Each number is 200 + 40 x the weight over its row's rms, rounded and kept within 0 to 999. Layers, rows and columns count from 0. The size before them is the row's rms in percent of the matrix's.

# q: layer 17 attention query, 64x64, rms 0.158, rows 0-52, columns 0-63
# k: layer 17 attention key, 64x64, rms 0.157, rows 0-51, columns 0-63
q0,062,175,156,217,161,210,125,273,248,200,228,213,165,170,254,248,141,211,204,185,174,216,177,188,181,242,243,176,167,139,221,209,238,204,272,221,149,236,309,210,116,266,162,174,147,177,204,188,171,188,206,220,234,175,263,169,153,185,183,223,261,179,156,238,247
k0,068,234,252,192,247,236,259,230,227,210,199,200,191,162,152,122,211,145,169,145,237,151,235,165,151,155,191,242,279,225,93,162,233,199,176,221,225,141,176,226,209,177,151,228,151,217,161,176,161,212,219,142,215,194,186,198,209,178,298,259,218,231,227,222,149
q1,064,101,164,138,233,146,198,215,232,251,185,172,224,228,176,170,214,162,243,180,159,191,204,219,202,204,202,133,135,212,195,142,270,151,145,260,202,194,223,148,266,139,223,186,221,130,255,187,189,158,198,185,195,274,238,249,234,222,281,186,168,234,221,205,225
k1,075,171,222,232,125,266,181,164,139,251,168,155,256,197,229,223,175,248,219,275,167,236,223,220,278,262,163,225,226,213,255,239,166,234,178,185,204,206,193,165,243,197,167,168,185,147,178,183,305,245,168,149,236,202,231,188,201,144,147,182,204,173,248,141,233
q2,061,204,165,290,214,154,157,176,188,164,124,228,243,246,177,184,259,191,195,208,228,188,173,235,140,186,242,215,170,176,244,131,189,243,216,215,188,164,126,176,180,228,209,278,145,236,228,228,245,198,236,180,269,193,138,208,144,239,144,185,236,126,245,250,217
k2,056,251,118,185,238,214,246,130,235,232,269,160,201,225,141,237,158,169,170,266,192,109,172,213,248,206,229,195,235,154,174,283,205,222,174,111,220,241,219,156,205,175,162,235,209,207,185,234,174,218,217,155,160,238,246,190,198,182,246,226,242,229,134,209,238
q3,071,198,160,249,179,210,186,251,236,204,222,187,166,214,178,150,192,199,243,201,206,183,181,238,234,177,223,256,282,154,238,202,131,248,283,207,227,108,206,154,182,197,204,241,179,254,154,271,263,218,233,192,143,152,192,236,149,249,163,225,208,229,134,279,185
k3,064,245,265,203,136,176,217,200,181,204,234,163,236,183,243,194,189,268,134,188,138,260,266,263,161,219,208,164,135,196,209,137,260,186,183,238,246,246,156,195,149,217,182,153,201,205,242,146,185,243,105,175,255,173,175,188,255,185,180,193,231,152,220,221,248
q4,085,320,239,253,220,225,253,137,135,209,202,205,226,211,179,170,230,190,176,120,242,253,227,154,138,196,174,247,167,195,225,227,169,157,203,233,205,247,169,255,216,203,185,244,220,158,209,189,147,255,196,203,202,258,153,156,177,200,286,146,206,146,202,197,146
k4,069,141,225,167,180,201,202,180,149,215,194,266,172,202,269,211,184,195,147,209,173,238,200,158,218,235,219,213,214,199,277,172,210,182,181,251,188,205,109,256,215,193,208,189,227,182,248,236,238,146,267,265,85,205,189,163,195,202,172,223,193,244,220,75,211
q5,074,170,213,228,202,230,234,268,242,210,207,164,279,178,179,194,240,152,212,142,219,184,239,152,217,225,171,176,156,195,191,248,252,193,194,165,191,196,215,204,287,268,246,141,206,117,233,209,133,159,190,147,164,189,220,213,209,166,316,212,138,215,268,208,200
k5,089,170,165,187,248,234,114,140,211,248,191,235,181,144,251,227,138,209,190,275,226,167,171,201,271,224,246,207,209,214,229,291,189,208,222,207,222,201,159,237,200,102,156,206,169,165,191,148,186,135,234,250,157,241,237,195,216,184,126,220,193,198,240,137,183
q6,076,236,239,226,203,212,211,174,227,229,245,120,245,245,266,232,241,169,176,154,198,237,258,168,178,198,137,215,181,167,161,179,126,176,184,212,235,174,177,306,203,243,238,161,264,124,220,183,137,219,224,227,182,236,188,107,224,194,259,210,196,239,202,167,169
k6,094,226,163,152,207,200,209,198,181,189,185,278,151,167,211,216,159,161,226,267,245,136,123,240,214,240,231,175,173,213,186,296,204,210,169,203,215,304,129,185,268,201,144,249,242,204,174,228,190,145,191,199,151,275,173,208,242,240,211,167,185,184,184,169,150
q7,083,136,184,233,207,225,246,260,238,233,190,153,221,181,197,215,177,161,263,151,221,138,249,187,292,189,171,204,167,145,172,174,275,186,249,147,188,185,215,161,248,206,202,104,225,159,232,213,188,183,221,143,151,170,224,219,155,193,256,223,134,226,242,211,272
k7,069,214,139,209,186,241,173,215,270,180,194,264,201,186,148,232,127,161,290,213,263,108,148,236,225,228,188,174,163,184,193,265,229,239,169,185,217,259,203,196,184,144,170,230,151,187,201,161,181,185,206,171,235,205,212,245,211,155,168,148,175,157,231,292,140
q8,099,283,195,197,218,132,157,182,107,135,195,274,201,184,176,193,188,182,158,244,244,225,193,206,130,182,231,241,231,206,185,246,200,249,216,255,223,198,160,222,157,223,202,261,224,237,209,190,233,202,211,143,260,195,154,173,176,174,125,195,314,170,148,197,194
k8,084,192,241,210,157,190,186,211,219,295,205,180,200,223,213,171,171,285,168,259,111,246,264,159,214,270,163,242,334,223,227,174,206,177,220,185,207,154,199,212,143,180,257,158,192,164,243,159,163,222,200,172,215,207,143,206,241,202,165,182,210,151,179,174,178
q9,077,192,191,247,198,267,184,234,188,183,252,210,269,173,226,199,200,118,261,120,246,180,178,199,214,237,193,171,114,171,200,198,159,226,208,140,160,154,225,156,135,193,202,234,243,151,181,261,250,251,194,147,270,212,208,257,154,188,235,189,159,189,236,249,251
k9,086,204,225,192,230,167,143,207,172,159,193,225,208,152,228,201,89,170,188,246,275,160,174,193,189,227,239,194,244,195,120,291,200,241,191,220,183,249,188,157,186,146,142,175,179,182,202,243,191,147,166,215,253,241,244,210,260,130,189,140,183,247,258,245,219
q10,088,263,234,159,181,160,242,162,233,134,198,187,274,247,121,247,201,169,158,217,147,187,231,140,209,142,218,168,252,274,234,228,150,298,190,193,207,196,189,241,182,211,196,210,167,167,167,171,131,190,213,262,206,192,251,109,233,163,211,177,187,210,203,182,176
k10,077,223,176,164,234,152,177,199,197,230,138,194,235,143,212,239,143,179,200,213,210,139,174,305,241,247,209,200,211,247,263,264,251,235,155,201,220,244,205,147,217,173,191,197,202,162,216,185,74,185,219,159,177,215,214,224,214,189,210,257,183,242,295,181,149
q11,090,169,236,234,192,270,172,252,252,231,195,164,245,268,176,181,160,196,272,223,223,149,250,178,230,230,244,144,131,142,127,149,164,149,214,196,221,140,163,191,271,178,181,168,223,235,185,166,146,249,193,164,193,187,193,208,224,167,281,221,144,216,240,233,221
k11,090,238,144,158,233,199,153,243,300,153,204,263,239,174,176,242,97,159,224,221,255,148,179,190,261,214,188,199,214,199,150,234,250,242,170,186,188,249,220,206,192,164,171,183,122,165,224,277,167,186,218,165,196,198,281,217,196,169,227,169,238,239,242,215,224
q12,137,139,185,213,254,195,190,240,137,238,165,251,227,137,221,172,154,194,248,167,223,167,239,218,160,226,192,273,144,139,183,235,256,120,229,217,151,138,220,226,224,226,216,205,168,269,203,226,259,215,157,182,188,207,122,215,172,179,177,95,173,197,202,235,209
k12,096,168,165,203,161,227,166,182,172,196,142,224,227,218,205,202,175,234,241,207,206,223,289,278,265,217,181,174,187,196,199,290,199,257,168,149,262,257,198,217,163,114,152,255,224,182,203,193,129,125,185,155,200,233,255,236,199,133,224,175,214,225,248,245,202
q13,098,133,259,231,123,230,235,289,208,203,278,167,226,115,208,202,177,209,200,160,252,170,199,226,198,247,198,195,157,189,189,184,177,120,234,268,179,203,185,243,258,210,170,197,208,165,242,205,191,188,195,138,153,157,190,176,200,249,265,261,162,123,187,242,190
k13,134,214,215,156,210,161,214,231,223,212,173,156,204,196,200,199,170,87,142,183,265,168,222,235,223,220,246,184,143,214,295,283,225,196,146,227,219,145,207,192,229,133,175,222,166,176,129,256,129,200,279,217,170,174,191,162,197,198,204,238,170,218,252,204,147
q14,117,158,189,243,217,246,201,169,260,256,191,182,197,191,223,216,223,159,246,232,238,238,239,180,140,235,177,222,229,174,212,154,169,64,234,172,239,172,231,171,261,231,193,166,174,153,165,203,250,133,226,269,121,218,123,198,209,245,191,214,250,156,186,187,205
k14,125,172,194,181,184,189,228,160,194,222,200,185,213,225,204,139,208,149,210,212,176,235,218,133,259,255,244,287,214,141,230,152,197,183,187,223,273,106,239,224,220,281,202,132,177,207,176,232,296,198,203,239,165,190,134,188,142,212,178,228,177,115,207,178,208
q15,108,207,212,205,263,162,233,179,133,210,216,246,215,152,168,208,174,97,245,203,192,213,179,179,193,116,213,196,258,254,298,240,213,234,247,251,218,211,178,283,215,207,178,179,186,219,237,129,199,192,162,211,205,230,235,161,187,210,120,134,176,148,147,217,175
k15,118,201,232,209,249,206,165,181,210,216,214,148,225,168,264,209,190,188,255,172,206,216,180,140,147,186,228,132,193,209,296,162,232,233,243,198,159,88,188,238,149,193,205,180,231,224,187,239,219,200,212,162,255,172,164,211,251,248,188,163,193,154,97,287,217
q16,096,158,143,231,206,146,208,173,172,151,222,238,180,218,191,220,144,221,226,250,163,220,77,203,199,251,220,264,186,273,216,168,199,166,178,182,220,275,172,175,170,224,169,246,228,101,189,233,189,184,137,205,219,227,180,216,206,173,229,150,179,203,205,298,250
k16,097,221,163,157,266,200,192,262,196,210,202,200,197,171,141,212,206,242,233,207,205,157,150,198,146,189,217,263,262,190,153,221,232,213,148,267,228,228,203,186,142,141,193,246,222,155,163,156,240,222,223,248,264,173,203,193,216,122,157,74,221,175,197,268,211
q17,091,225,145,195,222,178,121,226,198,177,247,226,230,263,203,175,176,220,265,153,158,241,171,215,172,245,115,139,197,215,194,113,178,227,210,195,158,185,213,239,214,152,190,240,152,208,166,228,260,292,229,219,191,218,147,172,193,320,184,173,212,198,169,181,228
k17,087,260,108,205,158,177,103,233,210,152,238,237,250,189,246,249,156,172,200,207,244,138,178,237,189,166,127,198,167,204,151,279,155,149,195,215,164,195,205,217,235,183,265,200,136,220,184,197,211,239,192,206,156,234,168,256,213,250,197,162,197,153,145,194,258
q18,110,263,196,172,158,117,222,138,253,198,244,135,168,232,230,206,166,257,264,204,209,190,259,168,187,146,213,264,259,205,218,213,167,217,131,196,142,199,186,206,214,283,223,166,221,175,219,179,245,185,179,249,153,176,143,149,238,190,168,202,163,288,226,190,158
k18,108,193,186,268,217,222,191,204,221,191,248,227,163,208,240,216,132,226,258,207,203,203,210,172,275,157,143,192,247,119,228,286,153,213,175,136,151,190,148,220,210,200,225,255,198,206,166,233,261,169,205,182,312,176,227,180,201,199,150,225,145,232,204,150,130
q19,101,215,233,186,134,246,227,167,209,183,278,204,259,192,206,207,150,220,210,124,228,177,207,235,142,215,128,171,173,135,210,241,294,185,173,264,106,133,148,205,233,170,204,228,165,182,240,230,225,220,170,255,210,213,214,206,215,181,217,114,221,184,254,189,177
k19,112,197,251,203,238,147,140,201,166,181,234,144,237,248,214,203,239,143,226,214,195,218,193,176,188,198,130,256,122,167,229,200,175,140,214,163,201,201,158,234,167,215,192,136,196,131,244,213,171,182,208,291,236,223,219,191,273,257,157,152,223,217,279,206,118
q20,114,187,240,169,243,227,216,249,166,134,134,187,195,145,158,259,158,188,154,212,260,260,213,151,184,191,242,236,178,182,224,212,164,159,245,268,207,144,225,221,240,186,211,212,158,121,177,141,203,235,110,208,239,244,209,264,127,161,241,221,249,181,185,188,182
k20,118,243,208,147,255,231,278,222,145,167,233,206,168,187,175,169,182,186,127,181,173,207,226,222,218,245,249,206,173,202,247,202,197,201,231,306,162,149,206,184,172,176,176,183,163,151,188,206,245,181,108,228,198,226,180,218,118,237,247,228,315,169,216,246,199
q21,091,239,131,159,171,198,238,203,231,182,127,217,207,163,242,192,222,158,255,194,189,179,174,222,268,278,133,249,204,105,234,184,242,195,271,150,212,210,141,160,187,221,179,202,223,158,203,158,262,142,208,161,193,171,232,224,149,243,213,274,152,217,249,228,206
k21,095,225,185,169,245,178,180,152,204,229,60,222,226,136,199,125,155,200,172,208,228,167,203,198,204,255,208,239,197,184,145,180,237,161,223,156,215,239,193,213,192,161,198,256,149,222,302,164,242,149,182,226,298,186,218,211,261,193,240,250,201,183,198,187,207
q22,096,159,236,214,210,170,184,252,206,172,285,218,198,207,225,203,276,238,208,254,172,172,194,185,205,193,206,172,152,213,148,181,213,233,120,247,257,187,180,172,273,175,261,215,182,219,247,202,163,223,157,144,242,194,248,243,129,122,240,152,89,214,196,210,199
k22,100,130,232,187,214,185,191,232,173,175,258,158,231,100,174,216,231,176,211,208,195,160,200,238,164,210,247,243,197,240,217,235,191,188,176,268,237,202,125,84,260,208,239,228,293,175,166,185,152,181,198,159,119,171,217,215,218,194,222,208,145,221,234,245,181
q23,115,220,242,125,219,135,173,194,195,163,192,124,172,240,202,239,242,197,271,235,151,249,186,191,161,181,129,192,248,190,204,205,263,193,258,209,278,255,182,235,159,188,213,223,223,140,252,227,257,143,162,135,233,234,212,141,185,196,191,212,237,181,139,149,226
k23,110,155,156,220,269,262,204,175,149,189,155,188,252,196,267,230,195,238,177,302,192,157,206,194,212,192,225,204,185,143,255,225,208,168,239,172,245,156,169,201,183,129,215,215,179,173,236,192,166,187,205,185,159,257,262,216,210,175,208,191,243,168,144,121,315
q24,125,260,201,217,205,214,180,161,209,140,184,237,214,279,179,217,264,272,229,208,153,217,285,197,231,269,190,158,161,188,231,203,134,218,229,231,176,142,132,245,236,223,165,195,204,203,114,172,188,191,190,270,228,220,214,117,171,176,162,186,255,254,151,177,186
k24,105,248,222,236,175,182,158,204,229,191,131,220,211,252,196,209,211,182,228,150,137,206,268,194,276,229,182,266,125,163,173,247,104,166,172,231,233,198,159,210,217,146,169,262,195,189,173,245,204,281,197,267,136,231,174,148,138,227,212,231,218,174,188,219,222
q25,107,225,222,216,227,240,225,255,177,184,229,162,234,172,183,214,159,213,198,167,230,188,177,173,239,193,197,188,236,189,194,119,142,112,220,306,183,190,239,193,149,185,118,185,298,204,226,162,228,152,158,273,223,232,207,123,195,163,220,261,222,199,235,204,258
k25,109,245,151,251,185,217,218,182,152,232,227,189,208,165,208,145,123,210,184,208,199,244,176,239,259,195,162,290,94,238,204,177,221,178,178,194,233,135,182,251,177,179,157,206,264,191,231,186,253,248,123,201,207,221,243,214,144,117,157,221,256,230,187,223,223
q26,109,163,263,183,199,235,221,223,133,202,154,270,150,156,168,169,203,207,203,236,211,230,182,175,164,189,161,181,225,274,236,209,168,276,184,300,220,250,234,135,285,253,153,174,244,181,174,129,154,186,203,183,213,165,222,185,238,125,223,239,178,175,189,205,172
k26,109,180,222,169,221,261,273,221,199,179,177,258,137,174,121,229,130,168,163,207,181,242,181,183,151,208,229,242,179,258,215,199,162,325,114,204,192,170,205,192,219,182,201,180,272,222,181,205,218,216,176,230,150,193,260,215,233,177,185,232,237,102,188,209,202
q27,099,94,228,130,251,138,243,234,162,219,297,171,202,185,222,215,176,194,236,184,196,145,201,154,177,168,248,292,169,161,170,180,158,222,212,223,179,210,196,114,230,138,172,216,221,188,247,212,205,199,177,221,271,173,135,219,169,221,237,192,243,198,242,149,203
k27,101,148,190,218,258,250,116,203,208,215,258,145,178,159,217,257,214,223,164,160,197,217,146,213,208,228,189,234,215,169,180,260,216,178,160,199,132,155,191,180,196,225,195,230,231,155,259,156,252,171,82,117,190,222,215,157,230,199,269,183,219,184,281,210,201
q28,112,247,161,192,167,195,156,94,261,215,157,271,179,293,178,255,203,231,228,174,146,179,216,203,195,166,239,146,208,165,199,250,238,227,192,236,171,211,238,166,198,186,253,225,230,220,140,189,232,257,174,196,162,201,193,174,70,193,190,187,142,239,181,196,188
k28,105,199,212,251,196,182,114,170,251,170,213,174,134,265,171,140,156,175,246,224,176,198,236,202,233,244,240,215,198,198,197,272,135,210,197,195,118,244,173,151,172,219,248,227,175,251,178,190,131,226,255,213,226,133,222,280,152,177,239,219,236,233,137,178,192
q29,090,211,98,175,193,178,164,203,206,182,190,144,238,219,172,202,187,201,160,170,146,213,266,207,232,265,203,305,228,198,227,240,201,162,119,256,284,174,163,210,260,239,203,213,186,262,147,224,178,181,167,184,199,164,171,197,197,197,157,297,214,146,226,191,233
k29,093,267,172,259,148,219,229,171,222,150,242,218,192,214,175,210,179,202,188,206,276,234,272,152,165,218,219,283,237,150,163,225,140,202,200,186,292,209,228,164,156,217,147,184,208,199,152,142,228,126,155,238,187,128,205,215,193,230,199,236,181,204,131,197,267
q30,093,217,174,191,195,165,219,200,222,205,229,188,260,208,214,241,194,211,175,217,253,177,183,269,285,265,182,200,253,233,179,184,210,147,230,178,206,204,243,150,194,161,206,201,166,215,180,125,156,224,192,211,160,207,263,239,310,199,125,184,149,206,125,103,259
k30,098,286,192,212,194,199,267,177,249,190,221,136,160,224,177,180,268,231,109,277,217,231,164,230,185,206,112,167,212,259,162,173,243,128,207,171,244,191,236,165,227,179,190,246,210,284,225,258,157,205,178,253,187,160,195,217,206,189,199,166,144,209,154,223,194
q31,092,140,187,241,270,257,189,218,133,242,241,189,196,118,208,129,160,271,210,206,176,154,161,244,184,186,215,204,255,173,153,249,220,148,267,210,157,194,230,160,270,257,250,182,184,167,240,193,184,195,239,105,167,206,233,171,228,173,203,190,245,184,217,162,234
k31,097,163,330,184,242,203,269,207,141,286,207,152,228,180,158,192,234,276,246,236,136,158,173,225,266,194,173,178,203,225,171,224,177,194,212,204,197,223,188,195,255,245,175,93,225,218,241,220,183,229,182,173,171,174,240,181,219,225,148,218,166,167,170,234,193
q32,114,200,257,191,211,200,202,215,184,212,182,230,182,194,213,235,178,227,213,178,300,147,147,300,223,156,225,221,177,181,280,194,252,230,194,217,234,259,165,209,152,220,160,113,285,141,184,203,240,212,196,159,166,177,177,189,257,226,135,152,204,256,167,181,144
k32,106,209,150,105,179,213,288,211,234,232,190,135,136,211,271,227,217,189,249,157,238,224,143,264,196,217,184,239,181,219,208,227,178,253,158,135,206,251,173,252,230,224,207,197,158,191,190,247,185,191,242,199,280,216,170,191,218,140,210,176,237,131,179,122,188
q33,103,183,183,223,238,234,179,277,277,184,146,169,132,201,202,255,170,185,257,216,194,204,189,211,150,179,222,143,288,211,181,200,200,99,162,189,196,301,196,207,299,161,141,212,183,181,257,180,206,193,219,220,144,168,264,172,180,215,210,228,206,219,181,219,177
k33,105,198,213,151,251,179,241,232,236,218,209,195,199,120,249,186,151,196,210,248,189,135,190,222,195,170,222,151,205,186,222,228,179,202,169,149,160,243,223,194,216,160,136,128,197,214,167,225,179,281,123,248,187,222,306,206,179,112,220,265,185,263,160,223,232
q34,109,243,154,226,164,167,226,204,194,195,140,147,188,207,246,129,257,209,226,232,213,211,249,143,248,168,168,216,209,220,240,165,241,178,194,277,225,216,223,204,207,193,193,158,210,191,176,147,97,163,248,253,204,297,240,252,201,137,249,163,214,228,192,185,117
k34,110,217,150,165,243,187,272,134,170,157,140,120,180,219,199,198,182,193,222,255,163,237,213,152,274,199,221,191,174,228,233,154,229,191,152,222,201,219,197,184,240,219,280,236,312,189,191,167,172,181,166,260,213,258,185,183,153,252,156,225,170,280,177,192,175
q35,109,197,235,257,227,150,112,196,173,186,212,244,126,181,286,193,176,147,230,200,166,211,271,245,248,162,262,191,271,221,231,258,198,198,161,165,186,203,130,209,158,155,191,190,196,129,170,186,224,238,202,192,254,118,211,231,131,198,171,201,221,201,160,174,237
k35,110,212,227,200,173,177,215,214,279,222,135,234,167,191,197,238,181,263,195,267,279,226,256,194,224,156,244,196,310,204,143,210,137,235,174,202,161,140,115,194,197,215,187,203,163,167,155,238,212,192,195,233,183,132,218,170,132,145,265,177,225,198,209,220,221
q36,100,200,199,155,196,259,229,200,171,146,220,188,216,138,220,292,204,273,115,267,260,233,192,154,172,169,127,196,280,215,279,210,182,228,192,206,209,237,236,221,198,129,239,189,226,183,158,215,132,195,163,201,193,172,176,149,190,162,183,240,251,157,237,164,219
k36,108,241,195,148,201,308,270,219,197,261,231,156,183,168,113,236,151,192,123,218,200,190,229,158,228,199,166,214,227,209,267,236,230,198,188,200,198,275,211,285,176,187,116,197,170,196,205,230,162,224,203,146,134,231,225,200,171,190,205,174,254,251,248,184,188
q37,102,276,160,196,258,161,199,171,194,218,172,225,234,159,190,199,301,209,151,134,195,241,180,183,239,172,230,209,221,227,241,187,198,150,182,198,204,242,228,219,194,160,89,202,143,219,225,198,280,231,254,139,257,196,151,212,128,155,131,238,177,227,185,205,202
k37,097,256,161,212,184,170,201,172,218,219,228,272,236,156,121,178,232,190,195,212,162,198,205,196,327,213,181,227,243,266,238,184,168,168,161,143,226,227,185,193,185,213,216,169,262,185,161,148,224,178,234,191,259,200,145,237,161,160,291,217,218,254,139,148,226
q38,104,200,158,196,202,169,123,203,306,249,176,205,177,222,229,145,190,198,143,184,176,218,167,243,213,170,245,241,256,191,208,160,144,191,255,245,185,213,214,132,220,121,201,237,196,196,219,228,147,106,122,196,202,233,200,178,195,268,117,219,233,233,167,215,202
k38,102,223,158,233,236,140,203,231,251,148,211,159,183,253,222,315,153,234,175,212,168,142,228,187,203,197,261,199,211,188,175,191,233,200,165,191,211,220,171,217,212,247,139,262,143,228,241,133,226,208,141,221,189,216,207,276,158,134,228,230,146,204,110,223,221
q39,092,262,224,201,129,133,217,216,221,229,264,244,126,166,144,233,150,280,141,240,157,233,161,165,215,270,194,199,223,194,172,170,261,220,180,183,202,236,203,132,192,212,260,193,215,251,228,136,258,206,194,203,235,163,161,237,256,194,207,187,254,193,180,196,132
k39,089,134,207,170,251,308,223,185,224,172,234,216,182,195,155,201,176,221,138,196,159,200,194,257,218,160,245,201,151,201,212,210,194,130,159,172,223,180,172,220,276,249,206,224,159,272,159,184,197,189,187,228,243,106,168,242,297,226,124,210,177,198,243,182,215
q40,090,196,194,169,190,254,253,209,204,175,203,187,195,176,194,199,181,175,197,251,212,192,155,142,242,187,250,146,276,203,150,284,249,244,98,240,181,197,124,235,196,162,218,170,263,134,143,251,231,164,164,169,237,254,176,251,197,218,256,227,143,222,214,164,213
k40,087,214,143,173,218,171,244,205,145,203,216,179,138,155,219,127,217,197,236,203,287,233,192,219,203,214,295,202,225,223,279,276,195,229,132,207,207,167,168,213,159,237,197,210,119,192,264,195,193,187,150,219,144,138,176,189,222,233,219,176,143,280,237,191,177
q41,098,195,170,261,177,192,194,186,98,284,156,134,231,247,126,226,166,210,167,172,154,193,193,136,186,190,179,193,298,231,257,163,151,240,240,205,222,182,145,191,141,197,240,172,148,182,236,200,228,220,212,207,236,198,216,170,262,191,247,181,213,210,227,286,211
k41,102,223,179,243,212,242,217,149,188,185,199,155,199,211,196,122,140,247,234,152,176,257,222,190,145,56,189,244,266,213,189,209,159,258,227,183,241,172,188,259,175,179,261,135,174,247,190,180,221,227,198,183,181,244,152,248,177,198,195,192,217,180,278,231,175
q42,094,240,175,176,205,182,239,241,190,159,189,187,152,155,159,170,153,218,207,163,235,108,194,166,191,210,269,205,233,247,160,238,181,228,227,212,235,139,219,233,204,273,156,264,225,282,187,255,207,181,272,170,245,178,132,102,157,227,184,166,231,159,203,207,172
k42,091,165,174,237,149,263,150,220,227,181,183,247,196,223,194,238,254,208,283,183,186,162,119,213,228,182,212,208,220,178,235,244,164,238,221,248,228,151,247,205,200,271,116,200,208,192,182,198,275,172,147,145,156,159,112,215,201,213,130,241,252,201,154,160,193
q43,102,222,154,215,182,292,163,162,176,240,186,194,173,182,228,250,161,212,249,191,183,181,265,190,239,162,137,274,206,216,161,149,191,213,214,191,215,129,275,221,201,251,197,188,248,217,170,246,198,253,215,129,224,161,157,197,138,256,103,198,193,236,247,144,211
k43,100,219,145,221,142,221,186,137,238,186,207,218,185,192,245,209,159,167,202,222,243,171,203,252,280,250,129,177,238,261,134,246,204,202,195,223,190,242,177,226,191,217,135,185,206,211,152,207,199,195,273,79,190,164,217,229,144,270,153,236,191,166,178,130,203
q44,105,268,270,212,212,101,183,231,120,244,205,178,223,195,210,240,176,186,205,169,177,190,188,161,184,202,278,216,182,169,223,182,171,131,239,198,208,218,214,235,210,220,254,259,156,171,191,235,224,175,203,233,210,150,304,132,211,190,175,300,163,233,165,151,221
k44,106,186,214,261,211,215,231,206,182,208,245,185,219,191,216,124,259,237,167,173,175,175,224,174,238,86,241,270,226,147,138,113,176,187,217,154,133,163,206,186,182,214,204,223,195,167,249,271,239,204,178,220,186,168,242,257,155,158,251,256,188,169,174,179,263
q45,099,209,228,164,224,178,160,240,131,194,195,187,232,173,256,209,165,197,183,253,212,161,204,201,106,221,191,147,156,184,199,238,232,252,229,198,274,170,230,193,141,180,173,272,169,179,240,141,131,149,200,188,149,222,194,217,133,243,116,158,254,240,264,194,234
k45,108,90,200,147,188,159,177,228,185,155,154,192,272,228,176,274,196,175,153,259,226,187,205,225,155,146,162,245,257,177,206,221,296,216,192,244,193,224,220,261,178,178,120,198,236,237,247,245,154,163,158,182,187,243,194,209,160,203,243,168,258,183,192,181,226
q46,109,190,216,167,155,227,126,147,263,240,121,197,228,221,249,214,118,229,190,243,211,142,189,133,238,183,223,234,185,242,201,242,190,247,221,179,227,141,182,234,222,152,198,223,215,237,182,150,246,141,180,177,169,212,205,221,160,97,290,192,210,194,146,196,235
k46,107,209,203,244,206,212,210,226,194,124,88,148,242,250,125,189,175,245,222,219,236,190,179,207,216,232,209,192,190,204,261,234,192,238,190,191,180,158,260,128,186,163,178,226,177,251,194,181,210,130,202,174,187,163,170,256,139,151,238,196,155,235,320,207,167
q47,099,230,180,207,175,190,155,147,194,157,190,261,228,228,232,180,173,131,195,205,256,239,171,225,145,214,242,203,249,183,233,111,275,234,153,131,296,157,218,192,242,173,201,191,237,170,214,237,229,255,192,199,255,174,263,187,173,104,185,203,200,161,233,154,196
k47,101,239,188,164,201,300,148,207,198,130,204,189,201,174,182,227,213,160,239,236,326,214,251,195,169,228,229,169,189,161,213,144,205,184,175,190,227,190,190,234,173,189,245,167,281,240,252,195,235,122,229,222,156,122,208,230,131,154,201,193,223,167,143,219,186
q48,114,155,170,176,204,171,184,239,157,200,237,189,191,197,94,199,159,248,146,151,225,182,186,215,125,169,197,255,115,256,267,210,213,144,144,234,196,263,273,237,199,214,243,225,228,144,178,226,224,203,222,216,155,207,160,211,171,168,255,259,216,167,242,232,252
k48,111,188,179,187,224,223,238,260,178,238,315,197,199,199,133,150,162,223,237,186,168,223,170,168,216,190,179,278,154,173,170,177,166,233,197,284,160,275,306,186,182,223,221,146,196,151,128,155,196,145,245,181,210,227,239,202,213,187,209,149,232,221,188,175,222
q49,103,150,144,258,263,218,207,171,200,142,205,187,170,223,199,219,139,203,213,168,209,133,207,178,207,232,119,174,257,130,203,216,194,260,266,197,247,194,235,217,228,215,255,234,202,237,163,168,188,239,265,261,151,236,204,229,240,113,182,138,212,221,135,243,165
k49,106,242,207,241,183,210,180,142,212,126,158,154,215,237,152,199,222,208,163,175,199,165,151,167,82,210,144,169,209,197,248,201,107,241,208,252,227,192,158,169,266,250,206,177,224,263,242,222,141,241,182,227,240,193,239,158,156,220,131,173,231,222,206,239,225
q50,099,220,187,122,216,234,233,232,168,230,315,136,221,176,247,189,218,168,193,227,211,177,181,217,185,124,218,108,225,223,214,186,206,203,219,206,196,159,159,201,195,265,232,279,258,204,235,153,180,247,217,225,202,262,162,109,168,148,240,206,196,237,159,231,237
k50,107,178,230,256,186,240,215,223,153,171,255,215,305,161,184,203,161,220,242,216,233,210,173,172,179,154,258,164,147,209,202,263,234,182,184,257,203,174,182,209,197,212,187,192,248,180,296,200,153,233,147,192,191,206,170,179,191,180,197,201,240,180,174,124,56
q51,109,234,234,148,228,245,236,220,293,111,203,191,136,176,166,136,175,180,210,206,269,170,220,223,192,212,186,272,197,262,189,192,192,305,209,288,184,197,181,233,166,176,219,238,204,188,219,204,242,172,256,232,227,142,233,149,154,160,173,163,202,209,180,158,156
k51,106,219,218,209,218,171,163,216,190,158,168,243,125,206,188,275,165,145,196,191,273,167,135,198,199,261,234,172,163,178,220,165,141,219,204,282,208,168,207,268,306,185,135,253,170,169,178,191,212,129,194,207,172,258,234,222,233,167,175,194,256,219,237,170,160
q52,089,204,269,208,255,197,157,127,205,200,156,225,245,253,167,123,107,180,174,206,206,241,242,191,180,192,245,203,209,179,144,164,217,187,191,247,265,275,142,223,168,173,221,160,199,237,177,149,212,229,244,104,209,280,152,207,232,234,215,206,243,195,181,195,240